Weights of a small transformer language model.
Architecture: RMSNorm after each block, rotary positions, no biases in attention or MLP, tied embeddings, normalized queries and keys.
Each number is 128 + 24 x the weight over its row's rms, rounded and kept within 0 to 255. Layers, rows and columns count from 0. Numbers have three digits each. The size before them is the row's rms in percent of the matrix's.

# layer 3 MLP down (transposed), 448x160, rms 0.32, rows 60-89, columns 0-159
093:116138136148144155126133126124117093133138119120110185129124139079180169113127152127124117126108111119059095117106138116117116143112178133097148156104091130116103127089103133179138115166117104118124123108158135104145114121109119146113141104146127175144139099097161104152147132159089108124111117139121085099100129118106109144129103135127116162122117116143132152108175139155077149118135118154146094159198113130102120123147119107131146139112137116150105112120097164082146128046100152
100:115125100132123133085101104141146100123085117120113132098122140124069132157121109178116147138130101086101129130144169181131188117160095123158154172107107157120111124102144130125128132121152101124105146153127164138132096150153110088107135130149164100132109156131158158165130177125134122141101116113102125149104190151152106141121121151148082104168110113099130140137100124172157122183129119101137151149137169141145157127129086093141134147112092133130131157120166113114099125122104103
098:078118136155126155130119135126107126126122101119116090155158137119115142161104127139094142150138165133121116106205138153142119128124151150108097145162090125124152128082138116099132125092130144159103144179105154154142121118097181150122125172124146159191154165143140127129174067133076143134124119112141128146145142128146098150141114114127133121092168162148144171152106105162139130136116150085160114119153132145178085121110088103101119146127089135123115129124112164148131136140137128
102:113137104131169134134127188120132143142141094145155111121184152126142126150128132123151159103120140131138200134141137151130075101087122139102117164170121098127117170133131125102123157124114092189117174176143081134118136129115111149128097121135107159121152102149124133147162163149136164143127132113130145108157095129094129131165083154079126089135152101135144160112131131157108147110116173141165124141116136122095172153114153131184137137140152114161152145127099136147126153118141138
100:119162104130128136134166065115105125136125141170145130153164144162152121138120139107134113146115090105153113123102093115123133172103122100133144106137133115143144093102167166102135083149123112110101137120150170107102126167179107112104092123113125122139111175130124151127116109130142126129085145120099150131108115161104155147114137123138120114118074110132118091131096127163129079118107130097129134154112095162088141140103100090131141081159091159133072129081114143114128118120172178
104:158134135110127075118132169122152135111069127085089125117116042108133164141133121108149133132093136156099102134126140112087135117110142126144140126140146128112130091112122089097131153142118113144114115133136067132131084135172155139117156119153097136155097092116154142135160151132070115112135129104154147148104159173138100112135120096150114115147097161114137117084128104116166166173102129121127127089152141112143136110108101130107152129127155123161093097157116128174125118153098132
098:151083125143125112105128143163108100126143144164146099139135129109119138132149161074111159093140178111111163092135153116129150113125145154115130126138136186128126104120092070077117180108123121152133123130080168127102108151105148148137102119154152143117137111113108111075155139142118125095147116166090111135132139116141156104147133161089116127100124157170108137144140167122129163106119106153118160104124161116114122096138095154131066142084145120103122159160121137129126072137142131
097:154143128157147116124096112154151112152095109155124107123118115133095141121132120144077073114151154117142152073111162095127119102162138114109088104169101140087129120097124173144110120095160095158138132119110120140105095142133146093110102164131094105136107110156092084140098120109111125157128105139150130159086124086076165147147138120101114132091101133107128118142137126121128126128145169153154157124122176127127109125119157153088132123136139142140107117152163094197141140126079129
098:136118128120096104103132124125128129135105196061068107141110143118108125102109125111086141096131156124141111124115120136138122105139135108150110160111117141160084138101136131127120144177135123144119197128098127134133141173100084103166155185129166154109121127097168171127129178104132118129118101141151137115121088135097166098088081159123134148139130189121128142125123119138131149078138167163128099110136141139147119104148146118138149126117087103129145151134145138151104132132151124
093:119127114133138124175129120110164158119110133193131116112080124117083119153142129148101113132138162154104117149105149174133153127135106167124160112161119120118150141127148139171103166133126148158135143099108130129134132126124160126137132100159164116131101117122097119120166128119113146121140121142147086102114138077114133110155193118171158126113106139131106120142102149123131122153072099125112075135131109116137097085142093119132154148132097117140133105114057097147158137135176059
092:125119172147132122126115151113138140106136144150130164101134132142136166100139107130118098120130113105152110129144154159135145150120103124111152136145104133094100168156099173141176151146153161129187105117148111123156126080140155152145120111119130105099099141125154095088156120154126149184156096110097110093105073095162146095151114160058109096140100136121123137117092112112133149117107142138172158135112105143144112149163099104118131127178124100123149129156130086156134155131116091
103:131126099141099172140081103132137114137119128105123150142088132149102149131122151080085114152137113107135122136107131139145130105145165140143121131128072137104109133171106137147085096107179108144113169100118168141139125143097173144074105144141137127120130148073154123118114156105111087119097122089113102107134127094164182107129160114123121080125148145116132113152124109158127115086125156149120118132109120134154097080175095103124145132165158134157140131130123147137186159156121138
103:144127129153112129133136155141121101135128129115134149147098125171168125152102099099138137119150109128135140133142120127090120090183133170149132109144130101101104151167121152144133072124149145157149119120156161091137118154117148154115138145160100151155143103183153124129117112156119137148099095127101127126160165107096163144106125151144118108184148116112138160112148124160116087148176140144148098151172143116111083139135118144113144177136134149091110172157099104111092141131060155
108:153181109096072122155117137092096146137149130129096124173086121119121130133144144119142148122098130135125164130121121133124148121143177135083157099138120135151169122122166090118142118137164111193154123143127122142127110151134126134146146162131131161141165131123141166153130144174116140143083179131187157116157150132117089132121180090137121116118174173135107109120092183138135116116125138116132156106110126134153117146122107073109113122080103149161142112123111153140118138102146112
092:147132152106099087180149124132171093149101165104102137154161115131136100131139121160128112147159162098067106126107097133126164103121107129107127164172144155186116098121121109118123162169085110164151096145155150121084132148149127128131125137146159124112110149090104112113124100155117081133153140112151163130129111117160133121125151134108106109166167158106106109107094111139093141140135108131128131157124122138130126095156143171118137122120144126150075095118148186138109129129090149
099:124157136136117124139127137124154131090108159102158109165134126087106115080102116077142132131113127091130159155188144111120109123135121176110129115106111152125186174112140122085134162097106125089155173087111131156154125120144149150113144143100145083165151142135146162104108117172145166122156100176119145099142129095119144116121133119120141115140137081147119133122137143105122113117112145172128117166136105111119116195081141145147099081134161132099144144122126121155144138122146110
099:131157162090104113116141113143150165113104159137109139104116127117126092107154107160145157149086132125141165098165161106129071104137124099125063106141103137103136101151129134154123121127136113157162098119131108153130159118124121148104115155124141170092084092177118147106163165134061153126144132164127117156132122105106142138110127079163135127179115140100097163145096120073115167101123108165123095101136112124099082130113123117131124143121136149138152108115149119147153129125135122
098:130148132121147133097149163073107114094081150120149127101144147139113132142081132080087124142054134161132127143170139140104136122098093175124115144182073126127137096142150142140091104134158129142080134089125145116123135097085103140139114147157150160098126166128110115129160127131121143138153148095103136135148157149117121176144161162139154125119122129102123129149160143126161122089108124120123094151155129152127145107131107133102093120135119131149085154071138127119089123095140113
097:179171130127150120155136159149133140131092104149154138151132096147152121148131137113136135088109143133075120143113150166118130098172120133115162136134110144115124104149172135091124138127116150102134145173149113152126130090176122157110156107165135129125119122126118102145079081117183096156135114087158135111148113159112120120172121076138102121160144102144142122101102097143167094144130145133140073136098110118155131116128119121074156161142144112140145118158173099140130147151143078
106:146120114152105129171112123123137114110126150094120123127119099168125122144096085078131087107125134136153126124110127150157102072149161161143119127167133124165170144147134090126147116149152122154158144154166086112084138144121133120120116121165120139117196118130137134132148157167127112135132100116158133168147117126115166147111117140135115083149142111113122084156116105219112137154139129088142150147106080151102110087131147142157146105104139119165150094115148149150126141119143121
095:128101115106144173153133126096106125125109116133109087123121112115125143155103104167103088128148157140127147121129117088148091153118188140115135121194163083126151159122143102083177153103099121165147143094131098154132108137135115100105129124132109100133151107119125104146134179119161147148119183153170121124129129093104158107165129104123162092144167146125123151143126142100123137148101153122107123133082111111148098138151112095128095114098117161108112170112087124087123103116125110
094:107132136143085094145104129170142116137119125133125104153117166088153132120128149128106143133140150134129101133148103143114148116124065172119153113117146113084137142109155120142179170161163067094086147097124075125111125144139114132177097123098147105130105138118105120138143143144129106114124106165130102098141145136116100086132142152144099113114130147098136086131143131103078103068145135102104137136167112171126118124155124140089148146102168123140146118126169088149122150112160093
100:151124143099093134127145122145143138144107124097145169162071154116098134130169096128129119155167087086124139140112097119103130154127109103149090149102109165131151156150166148115136113076138140144101107073111098104141090118103162103138107157119151159112125161126102115141115172149131121135133128088125197119152114117135138132176127151118112107126128150111112144139109169075109129173120127093113099161123108121159149129113146127150130104149147107164137162137174118108157146112135166
107:166171135096100174123111150106142121145143152111142087115162168081142150128136151113171137138087144125122145129146128111108105105100133107140176115107160166130116133174139162121128147147180146132080135090117114144108142143103104151126116094163081129131095102156097133147123144150131109143114070135141133155133167112147117141096105145128121095094115134135107122147136091116166114099098122111157137157172161122138099131129158122157131194131075167137133135114140094141131135133121110
097:099136171128099119135115100145190117198143110090131090173118118146100119133092154155161103084163141107163115126157168134145152107155096155183094127112098125111103151090121143138199156145121129154098149099129134134104132110123122110123109147112131136150142133133087107149101124107120145127077124100111135157138124129126129096119179140107125141148147098151121114140119120112105116096085125102121167129141097145119128124104154120142138169142111141166147151152124147105162136168151115
103:154125126126098127156135106171156129123123113149144123149081138170108111166105119122131107107147152125141157149123105132124096137144089080109144133146142155138094099105125109113156144139103141126159108144103120130185133139117150131105085084128184162134150090134152117127137107149175123130164137181107133134134131168095104151149089146143072118149123093120093137161122107124151115128152178160156141125162161119147157137110155127102153102091123141109164138076160096128128142102127161
104:131133113126168161152109149082132137087126119102149139134129174107157102131123136135160128111127095150163134157076122098143086105108103102086126152148123123123192117111111161183172146146158128125126120149125173094093145098161147134149106118151134125126137178161111106163095121149126131129080127118158113124134131125139151132114138153158100098132109098093115128147161094125159120159149111119117107141172110089139088120139113102143112139084105102144129153136122148098122149148067130
103:106105163160119123130079148167142102134134135118142143150142093149105156117103116166157161108143159132082120133126119140131163156169116102149140104185108161126115136157094110119132145141145144157128140169110136134121098120113099096124118157116140103114129133118113159155108104139110125134137171138197162084163165141133169142145127119136110152134122190162100105129111125126132101099152124115104120127103126136149154089140083128139059129150122091097115111146155135098097113172141099
096:089167122120111073138133149154091188132139122136130093097130066124131134119130183084108141123118169143143172140148105104101147141120144137120097123146198128122141126147104103136141129117132096162133153146174124091121154126084143147112162134156148117131112109100082128116126134136133074166139131139105114122161094148116166133141151133158135131110105153177136088166128134151112092143094104128139136124139129084160136153153125110113127141097156094121098163142119107163132128142145137
101:152134120137066125138129070140120124092130125132102152108094105100118108163142091086089124146136136091157134095150132129153092159139124139112149178129132122120114086158054164116138132151154127131116166108121162136132121123109154111110151103107123128112166128129143080153110123147146126101139138131119128171183116065124115166110154133105132184139122101138132135124170129080122145146114134136152093089117107072129099113135113109097126127107135107107138117161121141109139118084121119
# layer 3 MLP gate, 448x160, rms 0.275, rows 61-89, columns 0-159
093:101126146074128111120137118130100125092067118126123125160156133146128111112116091110095086112113147182122135121110206133105163096108124134120108112142115129103084141151100155137093118165130123157152115108144124109143148167163077120090125127173135102163140125100166112128158148124126122104123115130170072115109109165135138093150133151126129137152108101124129162133149133125103118126133146100107082138121116123139117199116124128125105121131150136140065153128111124145141102132133076
100:124122114090159143139098153112131079135122142144093108147097110155188152168134120134123130111132115105153127129152165125133084080158129102126151144120137100141181120102117104163136097072182129129119113148100167114091144114108110129148096114109168167131141110094105146108093146156125123169133176147143112125119109153168108147143188132117140128168108114127124090106151147130106095148131101108135152121120103068166126140130134137155129136146139116153129136107109148172157116148111111
102:140112149176137165150105108161112116102079173121102128082095137133085131147173085108113169083155145137100163125120172152120134105133134153126152122136146132150156128126111113109125081086112110163157161133141144101121120128128108162141153139108082149104135120092105118161135138118158149100095135135138130116084120140165126125087100173128147145112131135124101120125119107071191116106119119139120120131080144132120156204126131123090113119121123119148145138093128127128116109126102117
103:167110108124109124154121139114144105142130110153140137110130118118112092116113166152084162120124124201121121105154127147147123150114107170132110172131087117161117155111141138140162141151100136146134114147091166084105098125119135161089146093129130116165127137140095136126098099145099096134121095105132104144107122164104167175156135114158110118141119114142119103090108089116115121119119107172114137146098134102061174127136155085118150131153086117105170144101129153119140147080098141
103:116163159118127122104072094132173125092153121137123136151124166117125125084145134187105151092142125134148145133120121166138152140143119135110099088107132135100135130150151131085117113131148121134151156150140125128114114076133141129152129118116133107119120117123133141089137125154103139099103176151152120112134124105097139147155131131132108176080145152130156107111100109093183096130135139086078132138100170099162125140132121114148139109200134123092120161168171117102153121179152099
107:138137157107125108088096115118123187149165098121159120123140118113111140101104103117086086142103102097110102135099124180154111106115115127117087179119181093127150125115123156113136098178133133147158150132125135141073142139121099149121123147115137129108097121124108122128137128139131124141121120127070130117157099146122122113138141143123103087099126107098144089140170115131104163138100111158099158122109166079106090121107102149105111187122111124085066126119117136158156141117141102
098:143119137096147129109171134139082145183129170147143115143157079134101118129134093134138110111119140134139121135162108128119113109122109063118070160140179157138112092076126146122122164137079094141104120116124158122136115161117145177129114146109169101134175129105102149139157134109164112138136129097148144105113143163116105132095094124114099113125168165157126085140188122158115149159136117116098109119097127140127127152140125151098095146132151141142103134143103098139123135130126076
102:136086123123142135128133063084151167156131156076062145149102086121114177097112095128104125100096143101118119115143134145145132112152112115123110158140098136127120134132184095127149109110169103142134139136118137146122090157140108081133126089088157139125098113131121169156129118105136123155112057150167131135116112136121105136116115143141138127101111156133133162146128166141167163095132113123137146098159144139075097138137106121127138087141135141175158160117119154149132120122150150
096:107158129134102147208143142116117159096120115088103141144143122116109129076118133158080098155114115127090052149114116137159157097124127118130141123131129122163134115115128137096095136165097098120090135130166190143166118076129128118098134120129129149129119120141121140137166150064126133098092145113108128119096110134131120157154146121112113145115104152102134139131129128157078095137141092117106131094099139132133112137137171125111141145119109126066136127114100153097095158106135111
100:128121102130102161127142108114148099113133152077099125167127079128177124145127147151113155074157115119150179116133153119110134120176089129087095136045150138091154091129153129106092105121165111114139150157145115139112128148107140123148131130111105112119145115106132154129087083127153136128088148133116159110142144177082159136148165145164099151146151125154115145105133139121133089126134117123102151106137142136115110112149167146145148120127127135147138162133102164132119111196123124
103:123111141114162094116072165129131095149135122126103106117109102154132131106112124104116065200111117125105126141085147105139104110128114158131139094179096139076117124151126139117130115136110127106141135157175071145145141125147108115099130106129124156166138131111124166089140092151152149145132119105127105118140102153102148114107148122162078139155127122135117086124128119116148142114094108163145116143140090110123145170082113101129155110101152134108080165096077104147100143121113115
103:103111132146093093151067149133130137089130124139120154139133098129143138115135120131106142161093181093138129130109151089146142138117114119127144102134111122107114101082120105106079104148127140129132112121110094155113087132152105112085167150140100115135108106103074150146089126133163136147102181115076173133130123123126126095117106115163125119134107126131107160114071130112175114119102192079140074134142099152131151122129145123118150125099175116132139159135099135127160104121109126
110:145123158147120175102089186131131117122107130172137108118116116135133134100085128125165132084136143171129127148111092142130096159132095127160142117175093133119156167108145134105121112137125108142119128188126097139118122137124139124147130118092104135112164123098129110127130208183068095093092127151152087141134113133114133139140134110142137152122100141135145129145109097137144142134110151121080163105114122124101130105153141078112110130128118104139125118138125149141195077161156126
100:134125163134116126169121117072102142142188131095154173108100162106121142109105077139137132123110161145104178107111090172154102169097138118094130127123157127157131150157125131134092129148146137102138095090099100113145136142143131163102157159150127106140121122143084135152130127109171136134122120105130103127135196160105089129123149104117144108129131087150113105111159125154128159137123116108135154144153102122155156167142134143189097129110154126120106133122094105153118123161117082
093:117131145149129140092139112158171092139148150108106153103144135159071098149127129137090136157123110171131168114088120150102161129097150128109140132160158086133124121117117121131121107131112122188133128181084097132149144117151144137182130148129138137126096106123093114151116155135160128131137083108143106102108111069148113119126155145095126089126146149147123131100132112095118097136127121122172106129130133124115119146147141095135103120132140108064165182170090151069144139126110124
098:156083134102122154122113152086140128160109119137137129178139144093142089140149138118151133144098159081088141145117132114143186120078167159078119081113157149137142144122142102120124173133132141110112112097132155136077136144100161172125142132123112140149075146137147141138097165128110126152129117113105170123141137143131083109147115142154115125108138046152129112119104165143145085139124097114123140105090143132133117139121131135100119107137130175086125137149139144112180143107120118
103:117095120137122136144112078123133144149114112178142154151104130131107126183149123123130134120070159134157108094104121092125144140156081123145146132095086082111168162134130111151158112089142153123134104100152153135104124145131166112145113122108109132152144103112186105121109121099090109123092110150206101089118128112123160136158124133106123131095096139097157160117122123134089103137131114143122154161119073083147133136138174145102121178131135126145140139134124130109149110093130118
095:116130139114093121116126080150130110132116137130117147121151124119152109162136082140095140076152112152131102154118114113113175112157112172098098129132118139121142125161126136110131137133151158094105127121111084142121100138121132096167114161113163153151127140118142148116108103121136128121115183135075123094128165132154125187133095148081125150140127149125145133102141167099090148132113110141140131127132135153178086080077146136121177084114116130118105131058118109093135136123074141
100:122077133116113129105125095114151105130101128123160109095135076154086093159133156098086118143145139127128158092110140117096154133116096155162113117085100146140150095114100097135133157084149159119168086170109077129107112143085091084141127111092132173124129114132136150114133113133161144124163111124116075115138135139113147175135143143170090149119144144162124161108133120139113143110136145137183136137119100109111147112152102100130107119138113137105106135103116075110147154111131155
096:081114103151110101153101150088124123126122131137152107104115134121091109096155132181075136165123181158126109136163128143129130087143139143135148168124145116131105126185162144117117119129144114152147090177130158119095121165131142175129099171102101117115134121127119130095196113116122114122114134115141100128111125148150113124175176127115102143133130142147144115119183145142113106148140098123123131161122143109147141138092160109151078156115120155163102149124099077121127085144119104
100:085140108147124104111173093157173093132103118110117095145105126143118124122137135118084122101124123134149147133112149119123136138086141095150079098139133119164166146120151090126101111133134104157142114126128135111166168128160123136104133111147120124114134098126154125113141133097158101183156151111132125120179157132122144142135153104148139149180149146158094172134153095150061121185098127147079163082116126127154155139114162136163119110151147137125146121095160080098107131113130132
104:104153165130104114158147112157152132128132105120125121102120126129124126127078122118126133121123068102169142152134098157156131164108125177137099090121101086117165146186111106117115132085113120139136116134139139105126158154094092095149118146109105135123105123121098100166170113171128145136132153083099113103151079157161169130149139117165099160101105158131092148137123114088154168099122122143182148165114140098132133161166135132157139121124138146156163109123120124133148144163133118
117:109159151123105152129098155117131128138133123114125131113153154106147114110152110121160132107111147160121146136153121099119081128091124112153138081066099148071128094127170130108165134149174131121108128140131137133093119126119114152162117093159129100197133119127104123136134141178155131130094147105154115154116120087156094112155088126110081124097068142133151171113160135124163123104121133119130144116149119101141122163119146128110118186189115151113122148139149099137128115090114095
103:095145175137143144141104146141129129107163123096123115156155106115133089129102129163138150085150147109118106109133138108098185082129144176087097124099116150164093148097138140164187102143116140147111151126110135124110138095142116142115086127165103103134106124147115156102108158107102140119083112137134104165096142137147101088116115110109120164129134088123119126159116135127146135147124118099114144130155102163135150148138116156193179129142127138104121136159125177106091100151159089
105:119095131083116135147048109120140136120105138138108113123132151140160077090124111167138113159122125146127105132095113091134136131112140139089090146149133116128134109096121129120111110140119115158172124153132094115154133093136122150125168118098098093113145197134123152191128086132122150151107149136141127121142145111129099111111131136116135125116130129104162158088136151089099175127117147150132139137094105158173146138101130102132104081110092118076139159170096106141167143102136102
103:129102152134102120099117127151166132138102087143098101116120125163150107127148157112102148146144147120103089050113110122115166129134090146126122127121109092097118076172149125146115108128117109115190135106136124121163106115130119101131152101122138132155158121120117109119132095117145112136070079165133107121104094148172133102174136114127167135119155108126116123123129077110120166094139148123106141112109143133131079121144121085103119080125132157160068129110135156126125100083117133
102:165112146172155148076105156115122117146124135139099101146124143121082158106128082101101126150104163160145077098139100134100150135132066097079135143107132139113086123120083091116116140148106144184106150132106155115111108115108107179105149124130116118137092104125128143138136089141149114115119112101132120091115087110147148128128127100110115126117196106157122143133140110124116160121108106101083166123132118131107118133174145148114126132122126120141134159148124157132198087144127126
097:132126155130107101168100149143191155119135118121101116114151137176133119153176156145108153123141060083136142110085118193110137111110116144131137115125142144135142119099125119147054145124137104133118140134128185164155162176122097174137107075127139121099128124090109154140131174115135111091126130105132165142095154147114121100135127122085133128162130118149124117126167097159129131100134109157141095147148119137123119142115142150123154154088138165141151131125118095109159141120146113
100:146194132137114114132120144095092176125113132124112101099100121128154125126158099145126094104096114118116176167133119111101118151126128137131101135159113154140165127096135085085151146159103145136152125149148141098147119111085152140139159139111160148163181120149138142102122145119161123205102141104132186139140150147159132132112133126105170111080110144094079105117108105140130141173143130128169099107124132146109103105120121122159158121118150134110151117150113120146164168098117121
# layer 3 MLP up, 448x160, rms 0.292, rows 61-89, columns 0-159
099:133067111132112113132103163145079136090133122119108145121133090134141132113118088167119129136089158141108105091132099146130152133121108120169143181127122114133130177109136111121095142125114120137125112134106102126096093162110126130146109144172090159144128158135154071130157153116099144117109126165128114147153142136113088143141160156135099105120131134151175072155122155180168125108183114093132154140143131154112141144125107120112145145102134075135151172135163130115123166165152119
103:183116131112080096131130133107147154143152092149103153143142150118124092128096120135142132131104109126143178101103118125070147158146128127161126160146088143109132065132141130112113186137084128143131152100128117152104103144137104133133149117119102131119129110077101115160112168153076118141148095167114121120149135162082135111113124108122144101142104165149146120119119092162115169088081117114123154141151135148100138113132135153124127102128116165140118101145105124128104075122082167
100:165153110171139085113164096108154153121128140096110131144111114161129154142135130152147110146144095144135125108115105169147193148115156143081118140149058117126189150108089133135113086120094126170155169129148116185120136140115151130132119095163083118077147150123161112150086090134150105141124150105082143159135119148117127128129087097118136125149112146162126119122163137090117111122114146124132106101116135120141145106119109145120138149140111113144111135119146121157130109094178153
095:133102149126123140167147130121145132130149154142117156148132126088123123119187122129145142158135140139150138176137148103139096148106171155113125076147108098126136117143142090105173136140153126171125162092100127125099199153107121121123169158081128122083130126130114159148131171118126117187153120129121138140149142105122117099135109170118135187138148124111093189127112118160120114129089147115118138186150145144140080121148119148110144153149119110116083146155108104107122149132141145
100:152106100165118082126155080155134113117132121085109108129154140132162103098145163111121128117173140126144094190091139139171116141092109139100093140132135104195129137118184100158119120116149156110158155110167132090119091109113133150161090154075116115149126111145148116110113179152118173166126142129112140138125122150098124154110123168138103145117125111149152128160083109127133129145124150105092077173132111108126125132124140124152140147127123140101133115095101125143127122136094110
100:120109098118113098137084142143146108121101118139129167076171089194186142132132118164117114138111100098124141103109099141089105117164131151144144143125075136105129144146137099142152129084138141128084105157106153146173151148137142136161089169148135144125128121135102151126140093131124132134101186153126134165124106125110118110076139117112142118175094137131144186156152136103127091115124118109163059110139136111121139146097147133126125127126147148153123106132098146112133132118164118
098:139098128126153110158129165118102116171163145140155098156147147113147115133131102137169139132139113088133133129098134102170135169104100085155088192115153104126142147132130151114128130172065151134132152149144114149138177115123119136148164051103109150117114145135137163140110101140144122117138101172104147158160145126151128112123132107136116077150080146144125085136086112121150127124136085142135131106177103128140115114145094107132086134099118157140143127151096153149111144138133147
094:115168131090139093112095071138099164125098138165154103165114163104141145105144162113115095153148090098117144129147124153120144130143098163143108161136111088115096106125142143090152154138100093164122093127131133132110122140121168127139158131173150079126119153143147129108139122139113152113151129144092173156143092147145122133166121131137092114102164073125165085110125112132088161131155095152168093107132147115113110121106151106116141161118108118133117106138121128138069157159123130
096:158140151103121138119084066129058094096194118163146118143161191129115094130097143147124157125116145147120117145123162140131187193120132121143158103122117127139108113131102150118143111130140125109120123126118144133135191130139103113102138108133114117116131126133138127117096072158128152102127121127132120182120149121113140116135081146133127104121123134105145130151093155150108156099107151099097143085147118105135096102085102106140136114125157112114113167133094148114094146141159162
099:115146101115082098086128107175156145181116127106128141165109151129112129144118130134104133084117151105142104159141073117145102095089124159110105100093118122107149101159142141133092158109141124109099112112160140135120152172140126143095128107130118077126157117131095136127108096090120144146103086136127074108122130167096137164145100123135155141135176155127150143161105125148155115104141168151089138105132113116116151120130130116109139156140112181154121117131135096073132114172164140
103:137138116134141158102084126148100173153118126160094123130140142138126151166115167144154114124158167111125152114152115112146139108146110133167112124115117126165139079120124169122147066130111143111133122113112083094107092135081158100141116098075152115132141086169189184091141133144153175116127124165132134085092120135116120136105159151108146132124140143146129116166090144151138089151107096131142118112165148101114148160160132123078132113122133145156155112147135111118117134149145131
100:195147095140125176157153160118110165112111142159118125126167141148085114112147147142142170125154109147121125121127108186103112132140133166129141170137138135111152155159131141140153087144131124117143148139146126097151159098100128121096085113092135172145107139101129147133127133151133165134134127127136154070107115119134177127143151128140117114076127135111142133174127123091150177141078136190123118151110151128108092128115154140169107152185142161143123113120114127148109119163147134
103:135113105138128167134068119089136106138163131132101142123119120135153105115114146156139124112184138157179116138137132152130123123093115085132108122132128085124176147144131116129108104142150148151158109128139094098142138137159141072116173132076132154106130100101133097067130176123111135171108108147091138082102175125101142160143098093104105143111138104142127126136154118115112179161125133149082124140111145139122124108151135159151112139117076149133141105153134121114169092139153140
097:125155122116156138118117163165112106173130119147112106139097142171121110128136131123149150149117143182130148150170163143139125096114128112154141098120135172151096156099089126168108154119115135135114086146122154150103118116117133098128103114107106124114136092059124114143141152170113157117143137142131132114152100127114107125145119162102130089115080149154121131145103120088120144113152120115137113149139178104151097111132142059157123122196114085120084144120096150107155105159128173
096:114089134122129097105106150117130143136151077118131151172130119133186103122146159140126092130109091128143131096177150145116077135187121138125110123093124176139129143110111112132157153136110126123154107105156153108112116136091137160133121088116106120141128131146121146110160124106148086102163171097129126112145128168165140113159152126134103111106155133131115069157130140140154154122086099132068111148097147137138154086103137117130167097118140130165174150100158125121101111089137141
092:133167086071139141125120148122110091129201128123135167130128101132158152134103130091125112132146111139095139121102111165073125129150140144136169171119106144127143150069180123139146098144121132140123145143114154142099099110135089165131099145125116092136145145111123124131160094127144151143117147085150092080103175142127098148134162157116126131098097165108131092132112149158120106134086143110123146148125111083070109098110145137130138136123106142105155104125107140112143140120099093
098:138158064118130117121109126149119090130174121159104150125109180130177123125169085140133128126169097091127119147134117151123116137111140131084113140122172144118123134102131155135111101151110115187150158127071115135082133155105106127169128104092153158123123107130107139107099130124159151129097165138096095153117102143174063130131134153135124126113123154147075141180116144133156100135146117142119146119150100120120134117135127118071119150117148114113099137116127117109071130122099145
100:122117167137120129106083141143154137166103128106114145146116164126125090132128161130158145098174114109094155109126141099074122143165110115083134130124136124185147126071102125163100148136120126116134116156135165118159086167097137110122125133115157106094134158164128135167087137121119140088144117134099135120121101093190125139149098130128119122153136135192117118154135126160145144175136097149105148125101137116132099112127079177115170132107119122133143135137137119083078123121128143
108:114123131169125128132121178067135098111130144138143136106159166080100092146148126153163130123144151100118144112100120113162149121129157117122119135131135147108088100131095161141090107154119135114122124112082116102103105112135124132076141137142166117124083127124107127123122157145141147144132106099108068128149134143149145135118102123093142124142126155092131136165142094142091143094183118176126143123168145141149140115133075076130120109165070121121122114122163124127167124167098084
097:123132071137149149113141091131157124130122148135171135116089118170117158068100115136106116116147147115092127129098138136093166085141141169124114098116122091135098141105095153152116134126121133113107077105123141096071144131132117126178123133131155141153118134127096138132116142129095141122145102138113147093104135105112089137156118118157136123112103120071111131030139136131145148140164125147086109107130112119151137113089125131101097154177144126119121161148187122130134112140115133
096:148161127128097150146153165117168116139184108118095155112115124154098170110127123149125190132124132127178134128146101109138130198132157116097127168118085096122114145135092112098168120144145158138155126140108088092133152091143124091103123133147160106105132100107133124120121184128180136117163116127099148138140121130112128170115136135103141132093116093136122148138140093100145105133132128127130125124116159139129080149150152078149104160166112119107117136098124096087092097149126105
100:110119127103148156114072146110143156130111103158109135147165131143095120133112159114164133138080131119122123141110166149130119079114135106137099116172140122166107122125148138131146116175107109082100129141153174133154121151122145152109109156157143065125134090106096129115147167111138108119125102156170134110122123129082138075153138129131133151117142078080114104147109125182141137124082075108091160095111135127084134151123149137111104110114113139148105116115141163139114144103136089
116:116075118075071089089138140145160134140152155110117120068130158131141135127152149130115144122147100166108132136124130152115124112121119093143126125097153142116134085132147116085108114099131089122095142127161171141106137136125119135135106115157162116127102110103140142164107112188146109137114144122128101128159147138150131134117129142117098131139117171152110164116140156114170157136115148108096138144112123161137143147151151167135126154166103129085134125127110050134101141059149081
095:156094137117113081097154128096083138111116125124147115108108097128125132128160086136096135137125097138133103126120113162150145120122133144170127118117093134138132114137128149090117155153090128153131102188106106145136141159117135098118140089169094123090104149104151099155119121130152145069146154150164101099125117098114120104152110152087151151169124076133110155113119115126099143164155129114120136116152125160159163105101099119100113155154151122113077170129124061126137100136082132
103:128154123137110131134125128117155125144168104136162163115128144102120140121157123134115121132153145127118118131125118164051143133107133079160162179114132143064059157129129116170127092185159092126163117104133130145136121124152140103152137142133151144169101123095147146110103137147123181153162145096101117128088127118144153142125117128148166128144099136156108171139100158145159107121139130136147107154157152149143109146138142118086153135125137146152171090095168114103133094145131152
104:125110145129172067138134140158083112111098137086138116144124165113121153130099112148094102060099167125119115120079124164187141142139106111105148131145175124119125151115098130142137121109120172099100129141195149100137108101160097096155140142121101131105129139135108134091158097140112126115094127138160098115132123119141120182139139122115099134132106150110179112115143104103124109156120132108117118115119143115098097160143104118155102140161118070150096120099137121129126111170107125
100:159093145126141120146172126151136145104146135125133131109136096150131162135129100156154141137116113124118168116139114120150102104132174134117102107108096160140134152130101129123139129144128123117148082122152098154143133082112094154108144166138173151108101162095179140155143135153161135132096140130111123141169166146108149104098154155204156123123102159097134119114150124127153106173114128120127162072152101124126096138173120101158113096101100091158092143146140134170129101080113123
101:121181157116076128120148089137131147142149121076118142126099167118156179136165157163117104138135105145113184150120129168120132152121112118129131156117103099122143083136086095157128154136129107153145127095120147127163126125136114148152124089139113106134110104084145169137120125128158120134128124106127120131110112103138156176104099172137134118099165109109121176121142112139162132120128179181146148118127151086114108108133124149154124164098140084144120081145115119103149113109134070
101:102135102113146094125132166105124127136144125142091137146143140075120098111118129113102107117141124146085108137134146110133059089087142121152097085070121092108089118083105136093160107134140136159128112114143159123079170114124161166089142143104106163110081117146101097140142131123144103146113134144109149074159162120098155135093116112136115108116117147109144093136127093136081133117123118140139141136159074140141129169157122160111142139140141094097112133118134120107133095093120136